config.yaml
n_layer: 10
norm_eps: 1e-05
beta1: 0.93
train_tokens: 691100000
Each number is 500 + 50 x the weight over its row's rms, rounded and kept within 0 to 999. Layers, rows and columns count from 0. Numbers have three digits each. The size before them is the row's rms in percent of the matrix's.

# up: layer 5 MLP up, 1344x512, rms 0.0936, rows 887-917, columns 384-447
# down: layer 5 MLP down (transposed), 1344x512, rms 0.0881, rows 887-917, columns 384-447
# gate: layer 5 MLP gate, 1344x512, rms 0.0936, rows 888-918, columns 384-447
up887 103:479510371517453480540448389418517455578430529508524494478515493369547515546470479428503542477572465522484487590549497548477525380527525537408394470520533440500475540595555506484505441432473491
down887 103:521509610539473562599497522519511560458537601481423477523529463479485520464561526440538438484552553553406448460524467440413515571532525555478541504483548563586530545465468497498517612381572543
gate888 098:505508478469504524472562535543504432492546533433473473522528502511495474447441468515470513527469531543494497565488448465510533486493436515512510469534452505492487502545471560509482422492551595
up888 099:535520505495533488562577459551464446400449503513567471510483488536476428427459496437439494541515595506516496456476541499468502452431440544503439474512468499439495512563448539560488497606558521
down888 092:537424534526501477497462502518496535496538558470569494416512582519449478436417462450522495479439542474539414474491539493467516453570504556495579542500514460468521495604563499437525503570541496
gate889 098:491521506465551514383492560528528538500545435523595456549420539509483503489440531435460515511444451481492483479479502508525531445534515479426475514440478439531536555394526484418474489560515443
up889 103:500552491524557531508440534600418502591468449465485528533554550546509526558442533473383573586523574475503512585505523460545554544553422481533568548506525434435518469499479493565500392457645453
down889 101:491597549471524418496524497467451603529395507466436426441468578504594550526427540472556449536456499481513446531530504413420485494485493479414477450493515391539454506647571387528393534512524554
gate890 094:525437629393516588397436468521484631530475465492501586628479493505516484572496543623542544464564455523460449470419469447484487463481523529452575513391440474462490539460440542485488434506460575
up890 095:542543517499487419515468484494431448613437549528494537469452432652437541466434613498552529508475467458398478455579518511423558454522383518455552477527569363434451495491475522511510565594530457
down890 100:406419466528462483436502488484481479530406553487511491530433573458458401539492509529525515456454566482528504437531558491533561428529530484523450575517464544551472560438496477584648396381477520
gate891 099:495443501451555489577521445592517533531560490412475502587413452536503488555365571466394566413494488492496501579546580459505531503553492463524465533467516514460484538436584570473447432532477434
up891 104:504489474484589504468496484518544599494500472486453484541438534592440515580561449467495529494492470458466544656626598508474442567522513485528580536484422421563603493462526528544518505554453462
down891 104:503436469531506534504494428491478533394456538500516497469508516493529435505536560508515520437506450549475532487504470546360435498492509513499570424468378508497474468476612514558485509480571446
gate892 100:523535503479502457554559447557494531509511511458450451503484552486509484478466592519507536538533515487433519448425538583498568480441437457525589492474430533420463607413616491453461483457459520
up892 097:403526505498515537518463509507543531498482520476515459512419423487570542493466495436497447535497553541443443560534510494505512438578561480417599511544503457588486437455538523469456561427528490
down892 099:509427478427554553519496505628471536576508552477510514446483562436580415481485444503522496546572577465518518500428456550496554448525405474526497494468562416514622512528533460469525575538524529
gate893 099:413497502521465523485506592507569449415590565496400551481553515478526555495470575519522396523539568508434482504455551519460463487483501507488465519476441575542497511498563519507521605483503596
up893 100:508513527479452478524549433523531487540461517472461562424523523537509536462425599526506458461457542529556508568486454587514435502512462443475521558453420402518502471507414474471463494507433448
down893 099:556535512591400480552423464536476507563423477514445532478573557557534511514533536506512509455510518553495556437430409416500571489579527488443434418549476454423508406512437512473596480477513492
gate894 104:500566620460541509568441555566466430550583471508468438414512408548525520448589541479435562474506422478423542455439534541441577526469491640536450541497475520536451501406463505448462549512504534
up894 104:460547547504476459485450408500485436556551475464530475444522514465537574444477467540508510508405468516563538538480433551509443555513472552453458486569442367535477595496488469378529595509534522
down894 104:464455518529441423502556398457608474573560485451514509572551513486454443481496447468432465541550505496543506563516451486474485478534448449469488484510530496506501462590543501492435533396538552
gate895 101:505556501527437595385511491515436411531468496479501440510519471465484448422493464580499421545501382480412509479496517474519516466559595498434563447495465555522518504443475446498489538522497559
up895 101:612492516510466457558597559501460584550556516559542559498523354545567601472371473484502532463541514464488411487414455506474491543510521487487518516453491471470523468510517474392505487498426499
down895 098:436484512408546479511488486506503430470534514489503522469529508583550534574581437554473506550476519551563519577512436506526494484507516545478581443419533470529465560520478494520473486515435537
gate896 102:489510489502529454534429526462463435514518516508522514425473465523489459510443543517464502481522532519522461554471537516514520521490521473473435494489523473410524471509484514415497450505497511
up896 104:542601507549558569587495442455482364451541527509544542452428458566482499576469437494503412480557366420452538491557590453464458490564496435445405530504521595519554477487410439463472496573473584
down896 098:487538426474489523544574487611474530485550535540607412530419463563522492495546541566540456639520466474438533515503507415514522559517491473437551464545429497568543487485533518481506476546430443
gate897 100:440543503465507495442486544503440457545559443484547493536381518510546450510495540558425526520470383499439436498569535504539511481538509548445509493498468410478461496453571537515500534521565544
up897 100:585515461464461591433497467531513485447497441469458559540455523484458566524499558543541418461467497552396494512424464405536492623410509539546520412563526419519455488463511461436505515420496563
down897 097:528530609476519552444515558486463373562431489515517439432446486549557495585475490445533420590521493514477450509514444650513478579529460429510444557503488494561483431520507460509518450577495504
gate898 095:544540470500507491484457559515461589510547551531561572498541502450507488554516504527477474407472411490583540528505527488552454429563506565546387554412445459541561586493543473522503420487566526
up898 093:435456535492429531438523494453431448533503505527479470526527501581566511514400397550579463409408547503427468466585544540566465559511475511563480466525540460521610614433526451551507534511528507
down898 101:471459564513490477556531519479440529524450415508549464518445544502463448525365517546492430548475411417382512615408517430542565506610490452585552526527511561491553446540578551479466413506496394
gate899 100:563457516619449501476411494432494548528550583452478570562495456446608463466530504610547439573524596514492454479497514546494492475374547481473473499458490544423605455527559635507408495472547489
up899 099:457450545436444522526464588414513471497492619456512506451513393472425438561591527457446513529526489516458470503498486549508559543482473499478441478534566577482415574434560492532479508531421530
down899 098:474470517572390560540568478454487524555560516531470465531618497437485485565552550523567504530459500563429505547501532427420472541548526540435441489555544603515498583417469402589489472430508484
gate900 099:492466591447496467556470451437482492508488480475480490545437516481465538521452498467547528552521545444551468516531536504479503578672400433484538491467502471552586575499593600545546468558505498
up900 100:402522506471578462521474490432571398432584501536539515530513538551586496517518554455454531429476440552508559562419472482460577554358542469487472538507480514431522506525520493477420571499516461
down900 098:570505480440479568521464538467431471470487453488451521567466478507491508384444412514497451455522470468529540536460520485466549481602418445462481502448521589557514468469474531545585418510543500
gate901 100:602538504501608537532530487566492473520470485560526483495509379477443572457469422480552546522477539423476472525466537503533522557440461524471504557534548519520447560509561598517541449513525542
up901 099:486474470441503470422518489489559537541539481437467390517521409538473483512590458593436486421465527553525466513490603435449389399525500442447451517451589481548460538464457447585514572545493501
down901 094:474470569492470507512416522540481403518544539573507521466564535518472473546470446553459537541451454521481474435512376554597488460517482516557510522584387459414505508467487566542538455498579430
gate902 100:481458564510489469593448460489461505455474460472504515529492509528524619434454480533525604464513517601532433442445555602478506521574500481594526472440571504467511505492464384595435474505494540
up902 103:510605465417495547543416441591511480499448478598441544524416537561562550430459532492525580512498557579523498439503486508435498544528513489556534446485546518463571552547483416449450470498440505
down902 101:503552483518434473522494485524468488590507540505657520482470440528485508541506520473624467411565534495419470388561509341540519479466540529604538466498457562491459554481488515527535464448461494
gate903 104:466557425550452545437493483615523507461451575483471454521496495580522539499470516578521508590536526539579514475519480388590452470376513544503494568441499520449493488551449470495489512557505463
up903 102:475480523560477539472592535520468582497602486552558510510426390509446504487520462594466497405528523556451464469520524544549540472421423483614495561548523454576588387572503539528530531491505525
down903 103:573420461422453525524405548520456535551529475409503428491567557443495510424471491488544599527501512513457515542465502431510463542577494393449482398478531523471645465585487546439490533444575397
gate904 103:532455513492472511449541564462474531510489551548528479529448602620412505508521379476537509483591576444556594422465485437490506485524530463501505507602573424465476465613504541507444474481494563
up904 103:546495521534417453563462435581487581446457440517505480522484540546539572600532587482430479531467485514506452568461508536462441493497607586515491630486481526436591465498509463504518481531460442
down904 099:467483445549426531552510613543461529483593440526484508510454525480498474400565436538587543516529486445485578515376452476456525416473452535475505524565451492453594472579492454540497498487552513
gate905 099:442469475541464490584489588458442523488457524509556442475506517505406409599496521529489541508542460496412511528564476514506440457473551498496481512597560520444516511571525540454540460409535594
up905 099:539481532415523508482466400438568446487395488598394489518559512486480555492498566582534468484517583515461493440500553531559546537395477442596543522496639468434533481476510480368524617435484513
down905 092:528543576469369545419551461473495499516417517402497579571437373497492434492485481440509492519576560558447583517479539532539438522567474494470520483492414471499537500541446619455546604614545604
gate906 100:564502493447507493589530495496512490575401426562465490497446441493487473416465541546461492498626604504460497507485421516580486524480454493574384539560446531522531515505557545460539581510495512
up906 101:563534417470461484426533409502514507584596513610485538477503454500480460546441453530543515551491609529595537523442420519487529522390443476541523591407449536469541464566508514529457454501425487
down906 098:451523488510555548456505467477483518494518460584546598609538511537535395415452460512477471466500565530506467544585557461524502502467491361501423677603447566433530525532599422442503502437500467
gate907 099:555522452473524505413460470490527408475450464510487498530593514545444498459476494482512380538509583499466513612562433480448522509437503469548505494427476473396568513514495461472546485456584526
up907 100:492540514468460459475559476421522417514468516554555514493435489620481440450612558456474480593524447553559421446511455559474474449487430471506494513481446551515523573460587494444499487398578434
down907 106:503486589522452469457531492601424489462505563497485483490459418462436607499406578601482440585490552531455576474481524489500497469469505546428510485476531514498484544487494501569586568408475508
gate908 102:580478520465516502513538530420494441496503547441533519579479407496541427463499555514516597552569566452528499457437589410527461504445532476465511436500523460553529499397422423609493557552425460
up908 099:566574421490567551441580561485434509495445604512515468515561485513414422495496465543457513521516488582464517483458502496436596403420480501508498493434480548571546519563554519532514504548545374
down908 100:466453568469531514493528545448609547456479544406474613446567592436547489516515499492500591472546541501505566531493413534524543464483470557449531424570477511584587471486563470441510414549533452
gate909 096:518511502549487471520459532479569479567337469469578496471521489501480410418505553458592432524399556522535418453462530536449456541497517487467472509519489631422411520624505525477447456522430454
up909 097:569535593541502486417527554555491448538516488582519525486498474490571509535494420502507531496444483520522595532521552506376376480549547468414501501517511512497484453488538520499606429565566470
down909 102:488610538466546577540477511455514441502536527465549552548491549447525462584532539504492491578451450503534531474513521621491479509493485532497546459511502473503526543540409512451507450546539478
gate910 099:569484472462436434444604624447572581521553486490435500564489474410478440490625536585549484550507478456523555492502508546453461613553524452527390529489516483488455507502513527514496551456619521
up910 099:493489485491506519528486483507426544560574473535550435407482522566470510382443460451442431520606534470476528524584447412553386547581518516520571537442483458443491550524518502495398516500575420
down910 099:556517488401494393453495370461526487615471495560457528431515505521521526474506490598529564472491481508511495486444504542583525444526565488550477469530485462560490478463485539469412429464433479
gate911 094:475544493465501494449523395484543507514507498531592536518450451500581615502561461494527578466467518530522422511465445575449544500492583560514485513497464520487497581476553461504437460536411497
up911 096:555525513515426563465638486487477494444476525489519509463497478478545479461493519497492567571526528465475531465514472545552621549412528554493499542499438458461489445607504550418450497477377455
down911 103:467545422440575559568546521573435508548456533679522529492539562474579566398483563540491522523455541558523492485518463454590551502562459544550522457562516584457450519459460532479460426452445526
gate912 100:514512492533501484533490518522443463568382509542522520511551509384372501492455512420497459441567469406559583444516503584514570519560469473511511487419517478531484591478550428466571462515523534
up912 099:545443524545474510456421484470493465406445514481516506444522538423517535521454537469626424527436547487459445519473572513459473469496508472532465451605432542488455495477517550422493563599601435
down912 097:558465466418639490525559520468520501479565483536505488516466520570462441496498457561393555496593550491430483490516437429519540447516503547525515420462610439490563477568426460439484620518552533
gate913 104:527468538458591489510507511567576553492507527543540515467488410429499534478489511476506495476505498526505538604539447396493470351602524437414412503560451607601539472528514517447500501581519483
up913 102:503538540467513462462460415497438495475469467524491542543355520515444481463535570479487636429601528474485452606497562508451489546521523527492562538416506497435502467491470636543452497474469488
down913 105:471449490581474505459550516585469420566555448493570528486506467617460542506677529467489514575549494602446538508488505548502446600503463502553500547533516509581538503408517466485525478505507486
gate914 100:497621517516548486462480427493529497450490530597553494524605458480500540489411484490486438511575467545475457467478514481570494528500417541480554511473497466412483445563507550532623508537517485
up914 103:542570488596555463495521480515502514455518543528495429447555429459502491523523487461543400508483529520519546502429488452488405502487499488512496458527574437546493506484379512563543570454431519
down914 097:536507531497455493507566498489464578459466588519543535516489497439550406511501510411531478469507434509518499470509480513516524505458455559400465514471504555522445580516583471511527398438508456
gate915 099:491591507427501439408484628463444530497487448505465555557553478474510470523557415496366540393616465491527536484490498502495424560476488511438474536478528504604519500589560443480535492483542514
up915 101:519520518486412503425540499511416541463490567591495567507464548489490544532527625466612564478491597444516456461429439491380497437470505480476528521514431435481565540560466483611490528490435449
down915 101:426567576506551486473477525460499390564453456560532446533480478483525474493443486508550660565493551549518560435533473596562451495410492543482502553436485493445453477586425452619477514456437499
gate916 102:549527588536465476477480514617472536542499532479407529517512566469572440557514527464491615587402488487572488435505460545539445457451443483528452435541486529463589447444574506502491617468404409
up916 099:556541593517498430452528537503462487423576535499441504631415598464480460466495572457397498489559505539513501572582573499520427553499544511422556572451400402489498416411486521513523568506493531
down916 096:454541464483527449505393408515494551526484416501471522433544501541450540473507455496545488497437526440513498436499522473524446500490518465612408475517546504571508448471553555515449496614469438
gate917 099:489521462459482426515421523549539402535477562500486484512421582522596465420470548462516507433477393585598612517471607593507598594492496512569460474540489531461514461484438472432447445546434535
up917 100:504586544578573506479403556463550474523506465492414481480558499455459529573457519486451484453527405478550525501500540487494480552422510524516502456543523559465383527472550570483604536505507537
down917 095:584492466482563482507549482425586545521569513523491490457485494486555430576534428480496515407533444458417510416474388401461548378563439547482430537520512466611540517502462448552485528479518594
gate918 098:456472455495501557440482444487497458494434473485596453472442496622433486560530502454512434533617471450450417486490508534435459480432521413450487439509583504484473515462417538476473524568511464